{"vocab_size": 8192, "warmup_steps": 317, "schedule": "cos", "doc_mask": true}
Each number is 500 + 40 x the weight over its row's rms, rounded and kept within 0 to 999. Layers, rows and columns count from 0. Numbers have three digits each. The size before them is the row's rms in percent of the matrix's.

# down: layer 12 MLP down (transposed), 2688x448, rms 0.0496, rows 71-85, columns 224-447
# up: layer 12 MLP up, 2688x448, rms 0.0409, rows 72-85, columns 224-447
down71 093:515512490493535480451431491427538433457481559518502543555528550511560501520548540505462578504463547567506511503519494493478521500525478545533452544459492462479489547480541480467507564491417506484470451479500482437490463547551516443576511517451548432518476488429491470463538499523483527571554483473493456466459492465476486493566501530522492528477470535454582509435455461490521535491452543569512395524512472526547525488434562478465508490552516519479534417527517462441502483473419497557520566481592522475535497435503500464474504467535476476534421504494449482456527464487464530478501524428549524536430534482547531502538514585492473530455494542485554547513578485483529410481620
up72 094:523494446535395451507467539455497455457503588464458476510469435479544491521362444482537526556492471526470532531496507548468535482443528493470492566485449520457472611442488520473469480506471499521488512458590525604518513573484545521547458466449487497476465505485458516446545608488440546489450447433470529518468574461486596500466471524546485478498503522531557471510524560481475491526530537469511531477443545523564545528451429546566478517521529518457501513515501463492508510543473497489464522490527465462515469453499503545515461489448490483478530562464502494538539469472496484456491462425517565454460482428497552522492498513466476526556514466482538458559514489491559515543453
down72 093:479492476543513525526533494553431553510479409525503530572496491562488543515566532456469508502478488476495455438543506515466533519522442447508526469451492454510531479602476503472438488538562575584463500489475492458513553520499493529382542447458467491558444497487550547473481434492518464450531497539493462566502487539446497612522494497514508483514498504465473497473438414466544515494468545517465557572548538482528498428508453442517525537524445447446492473463518575475494500450463485498555455462530565573509609510515481506486499549526542588513488469451476544520483503545489560537504532482485515453456491456503527573522528494501506488589560597541514524520411409511471516459558
up73 101:422481493554471532524469527500425490536502547533515449548444515501480479425499491578481509506479529480502472418481511562506472484499550490501543535496472541480474534497562581427556479507454533528407499523490459551515449539456484569440503541542542428513570530537480537523512479443439496497521426491477500499467471446560471533404524515527444509521462560474523454534478472435475564463552506510509541507508513518500528481469562487571548515443569499535532481465513529501481527568558521439532479508464509419464510529525467447523474489517540515521626544564536452442498488518469469543477575525488519507528440493464534477499505433555531603403505506570530525487520569451526446465526
down73 103:572466538489488480519420484485514525457481427480445488465521477520529481550505488505588507505444405529504468541456542522489470528541476528486556567585555524483540451520431460523472529447552503497505577468532470527525472449478522513596540522526470551518480492518493476504532567539566477521457483499463503569493560564489398447534584472470482486457557468481446549396528533491464435534510468507484516544470415384533443527544538506421492564556511515517431576455456513438560597514479525547496516497541479538518441430475505456503545405488508512483475497456515488484478531483496523421487461504506454453470466463555517551518518515513477528503515529525478524517436467484547516581398
up74 090:492506535522489448490549513515494486550487499595517447536435484503487511509521581543550512516474592523482403486556533504457480456509488483550443497465536496426516497480483487593579503531479441436473500542469448473551457510510570593488497534507483469509512475458499504504470474494497505499414505538493467459533505524512503425535519505512526461522485520462579485429532514446473520524499475487531507506501527473512525490400535523498530484582522476474485547478503436461484436588484470472478451442512465467573466486449486465459515568466511463581503502486484463510490519520454432501485526596541543499553497531485486471403516486482544462542509510486406466450465525507490495583498
down74 102:503476545450435512538510440480585486550534492433472491420449493521445495515514500522468479485493521560534575503470508539465428493476505489510604502544491543550521518493479502488514432543507537511461532475563476539447523502499495439532500518531449539509551491488480492469484556540503491491501462504523528518456518543514498484447535531526494457397545502505430446419544462425464501496506542474477491581495494475542454504554525536527450483440461509517524422570501465498523486467503538461476488519516547585481462494545426442475511480481564511458432494484480522500451543536449492534538414499483494464525474518506556541554459430540491458501507480537478586532533452477494462467469
up75 109:469550486463462444535450471544454498468433459483447547452546478481500478486572467568461575460489471530470588504513551446554462532516562511511519523543536491487579505530539528451433544501440513423532447521495523556524466505520531509459518560560470463504474523408498519486504531456502461544574485491548513488409499532510526513532485480541477443553413521551580535467527470456487440409491452500526481525539494545446447469528450521579537481484506458542460425521515511500485499495555523512447553501510446441494543544487472448463415500366527550463489489514521519446507461521478475498483589506498540517518582493516522509486403482588493507499579553570489483564470495523443452569529
down75 110:492499557414556532507506544454524462533503517508480527495482561476507482437450511505598424535578441467479400532387562514454549551495481486467474414514416497483479479520511450588482460466505460535549566553516420554530625421472472441495532505465523510519455445515510550571471551529494516450508554436468449480500446509407479494469502504463539601452528526528470487468530525515519569509501553488442516531510490434511413437541531531468471505514507543416561525528505466509526507521477451454535492492491507558492526483550557497547506502533490506522471537482531506481537550484558456487513418577441491535481527464560510513518528550534594508520517526500493495490538457493494458414417
up76 117:451502537504538453499508553477476509558517597471550467484433533506448523545548568492560472445470514515555544476441502521502506441508487474454519488472521479414500511457520491432476525493531514478439542517421538551493519455606567480440476424541497481563471455506462501496450522465500512508482557508480524475541496541508531503586474526470506514524529520478499446476478506460505555571479533595511467579484545448473425538536441475508540498478438567489576473513518579511511448470513454385424522470605496525513463416492551494484494524529490396477531560493485455540541539526496444549475480491529471491427521463544492472502525524454490594506466543545552507460553530491451482491487
down76 106:509529495462567487477469504535551501390466472502560466557561520485524530526555479522544446489494536368458473485500463538509550535447466485520483530407472491489506501466500509498520547516521502597452479528555471532490511488416531504442456455495551515575506537535496550503488504496548437501526477504485414478456520533478452575504511541585502464540482518499601449475559507535453496481487486528474449515532489538482503382479578451465485485541479468516560544553516538458431496459514425564456469572503466531489499518522440461546543488536560571542544522499484548517507522506515582528476544467560451486549443478493508496544524468528526527539545530521450479559479474448462596562534
up77 119:491496477492533524552477551560428499518470500566448529488521519498471523527495492478513538487407523462507497494538497508461440510461495504476484472516461416460538503537492454513531586502481506493458491515511440450536492510526568476505469496506431491433448510491418516452542516467486509494447511545507474545507496454515589478429435486481480494452469550514525451441447425470497507505544543476492528498478510482481443450511505518522481413410480490500503504529501497429463466478530527442498523482455565516465496438491507474542516473568585449551541546537492539491529581507494542533491585491494473514459561418493572492517443531499529512437529478464486489486450509500392466591495
down77 099:487498483514503475461518489487547509515507512507513559530501572522410446535503450495498497507488428473519505484536507510516525606522471516532514501482533449465517546534586477527508452496495435514500425481517489495499503501455465520519492455505457504496430504513449459481576503477499508454483493725518446523469481528489521554474475487489531557538511516453490540501474523541465497458513489602463505427442542450356519400454581508461493504479497482548549495512523504460496523503460576529498568543413499477474470481468441507512518480535495520494480509552525515441487500427471472482546506534504519486468562498483508438561488538581509508549515487470498487514439464502498456417476
up78 094:471537512542494473449449558523577502479544518397479409521506487438553531519545487521401475429549485417532468463552474587475503521453519542444535520535487570575616540482503532527502469457534484442516517459506485630517487466596505464515441513504477489514463441477530505371445532469534467482510471515444505520471523486605495497522418439462481534475457413511553473544473492492546492462533455517534505471506479530515461509490502426534507481480479488503520490464467462490510473521446551489463531561520414492521511549501489547510492484540487526473558484528490481431457534511530514621493430495471565530492560432467583496528484444512472501428479571513475482536464562468529539576453
down78 099:540483536505449531507501498518527477496457435492533522456473530501436461496616478477391469509493518554420479493545400510504480477489506436548474425427543470486454573521564502529520599556509595465486509417496527501468524483503492528404511546512504540455506474506488486486540445509444486454550552478499458492523552526520488582493552457511520495556485601529488434453464474529468564539468566521518502598525514472567454504537517504442493537514492530533467535513433422480461471460578493531517483515447517503524477498461478499539450511475503460573458452439500454500544559480557470467455502472403480471545478457436446532535504496517498457505488478522503508517541479474556481438492
up79 107:484523513513538541612420578454446529523499578502420574529484573409542579577489482500488553511489532503516533401504421527523492467471496455473525502506515443522557532501488496501464523458472531476471498498470475497527517438464522480475397456526449477486487517476390505496483463411562517483465521489524544477478469527459491502566492456540483551492512632528539440435471427532526447496524442549482538515539498566523497452530463475489491511482481451451499533534441477475502438531522519550467566596499453557528499539522572540502409498509523491470467474430559486499476546472471514470536532464488500512535457528504474456541511530538524450401527486534385533541505572422519470544521
down79 109:496516466455437502521567486476527409486478526518512547474515492550517465502483491404550503554502454528480496559435490496572473520520450545506425523491527474523524524523519489494555549569478446515505490469540431518409471494474407540502443496529530511502468505529480551424555606514530475473523468554533514540484534474465446435418520465469518513537551507578486478441477497452573485553570541521477488537537475467500506483532506464511464448434553545496551518514545432464454507526491470518508475453505493438487515530546500503479495476521412524495513558566476444515456484506513477506529479555470500500543467453542482509505488463561475500423506491411518517594492483578464485446476
up80 100:465526460518494512599521494570544497538415529523521481425459505512466435539483541477493479433441547478430482512508567526529526490488511523456492585532525483484439546485488485480515489570477532521498562535537568451475522546466463509512542473461560452452512499501482529508465490470503481421470423524552581486516501449504535427482568474407533570447594486469521493508504525404496515478596424450434502497457500474487465455465472454517451534549503510470443536471522535485545462545531543497373492502432469508499504509563417536469546566543507497505517507447455510513476454530450506412517576472498527495484489410481484521504535496570506469480512499507484526470441503512557568447526
down80 099:462599482490479498414565414567533526499472483477509480466513533475437528410440520521538558532534454513452593545528502501474518530577445472560511503486492450514477517565525481494449495452547502522604479426546540508529500504548463467526496588522533575492470486483522480486491484558441504507520496534478438504515512524533516529582446512509576457537424507551499462527443473551501474609468435453511493534487549509483529525459503510513418497465488562480490505540441441519514499476460571488576442455558556469577526460493566486560515454574456491504478506502499473483581512448523504575543503505549522522529513551470507537519542481442502496515447454502505489544479462540555545572484
up81 100:501465496548579479554494502473511527569425538485507554426382473419502539519472514510488502561457565599522566510475458506541554430478551501456510543481497532549478564429486507444529551563475499443449496507481441481430509490505481574488508453470480472501599549563505460537467503483511543541559499478473564477464463535495510498510527509524478544560530523556473423520517539483479401493491531548510451522501448522473422420515514470584540539599509509520503505553473532531454455553480473464412476480523535464502438467508601546523561530469512375531601469487540511480529561508458457565497522461492491536489530490567525491446433551561531475467593531476474473493520541437490433493537
down81 106:550501461468443461536482438487488525464598479487425492533575501448534500542428557513494501438514573530551375462468459496469463540495502519498532458528445495491497497516561472503440493482486555492485484495600557507520486592420511499555481418487547508575466436530507536478479525520468437528520438535524485510572445457488570490471533528493511548457440459495532517500452534522452526444505585518488468511482456502483512569481548489513439491507497554508501483466501518532558481541479499557534523510558560594545487470436456478514477482501527555555514471502491590506489517445456470463455427461501506491556506480422466514530541514490435510550448502513467464478451484547442469503519
up82 098:520487473501453490534447488523443460480510482478527543431511507428594595510442453536511504585476545503525534415510464514511432477533547491556555487441400496448454514476474480538568485510483511526503566524547461459544582551429548503490466472518468527540526534520576490492525469501509484457483495509535516509527534517544549435532561479540481505547444534538568474522547531547433413468472466462464460537493410480509465494520494432479482529485461424471502588544476552467466525489480484467458533499562479468504457518530481519575492539471547519499416431505430516491524487468435484557501501512472544442463541578449493526535485512548515407500487526516414494554432463516484508511516
down82 104:483454547510468475472478495502500520449605563489549469472593463534476513483559485424496552440468526551508396509526467475552489468514452404537486536529556509556553522497417526559485526539512538496533508515509503544496425457427587453475542503563474514514487466538505577538561552521518421470460594475496479490480474517437528522523465483491429513508508546475464529403492473540516435523530490503483508642549513496560470465484545465595538498451539514449490443544519407570468501544513516485594508497509450485515560543482485494524470441494428580517519545500536512535511484565453515496461507466559520506489460485511472485575461583548548515467461515464541485479515481500423483516506
up83 092:545557457411542509551489534541510435483488508448510491487520489568505512498528524476500557483484507538543478470481439571462410541499494519509555467529450475501509519450509531539514487495479463462503544526621421491542494497510514570507536559481452490531581547512493462510471541512479531465523472413476529476524516499502605501507495465517452584611534479500473519516472517442515551508494438562452509520498617550500567458505459456457512507513482506462489584554422438505472558541540529495531490488533470523509452551538508482506483470563495430447565537563491531429570480563461446494529553518532590506523545499516453451549526461509438611456477464433547559488436475479549545523501
down83 093:464537519478458545493507446484522532493438467491525474554476469449470551528533518507471450479539513471464478488556512480464486528443566464496472503576500469507494524534513508470506544500531556490511456493502590489570514534449550516478493504480488445549501502488478537515582465506445467495515503505532464465485487522511441575519535544524579480455502558442448474601574442535469555420508471521541524439494418467452413542474571523489536489519524440461579478520506539486498470426534516576497488533516538473499528463490440466582496485483465486537491547491478534424507454528521539476521430494444481434427486523535518499482479487560521502460460511432455505492538527503476504440447
up84 101:451543566533540436579515486564498482586496487497544488426471515543508548490521431520568540464525573532500517503458471468544508525550491508452456580432518502502536508519475508485546500505512463452506482495577504508534513520460539546539508507473483409497451422560466500535600501552462489533519461496503529428453495527504512479450526480511498498513540381504479461489480453502475445460493478564509523578536582493443531486468552513507495479511466536467424565458470542515431440492505464529507487498453454476512575451497500540559568522445482448516464549560448472496378548525513523482467554536552478458517529463465506425440566553477488512470503537441489490511553501499466520569475
down84 103:502500480488459445478516475420527499510464518502463533496500534502474498490484555492417495420480493523481555566514454570448537547480459517569503435533471491540465517518548501523477485564443473527459443519406476515463558434594501486497510469568551505510482558486531460500490489536458527457469553551478455530471570418551523484455566436446484460502463543521482494496511469499531504537534533402535438559515491475538440563513520441530473485509491459571443447513522423479535552476472533468460428527565503541488486548530508418464496546509466541519566444482602560505508494494535524468491470495501497541450498545496527519487494555563544498456503444477478529510522581504532508436568
up85 111:542469475559488460513452562506472447543499469452466491495568519484568470496476625565447512427554495578524472469488479440475538501486530433487529593424522510500438482498443450483536611523477583502521524493529460575491564583521467503502541540474472436465504507514479526440474593533495488516453482511514498472527487531434516479536420523462500459507431498518533527434489533480460485493508529485504456506454517457527498486487426522535483472509445490443500483499509449532549531442499530400515526473476417471546514507462502489503519549420458503464623467464460532507583446504448561528429491504502515594500509548481473452529489501501526552534412467484564531451428478411571472584423
down85 091:520497474509504471471492398462501539537488600501471561569540495437516522504448537511546504496561500508501525518530470445480532532487519462489548463473507495486461486489480548511485485491479539510471489536510539530474496515564499491492563471558445545511451519491547505553492528538462458585611525439613538469527497478532542461483448491452473517578530463533575470511513485478459470433450537593534462612509511498479517515538482530425525482554490535529474499508484501552517519465548485574589522490560479544481528557532443479549463552485495428502464560504567506502453513547516498490422504491528514466494545494489424535538508562509433516518498418491492401557450456503501486547535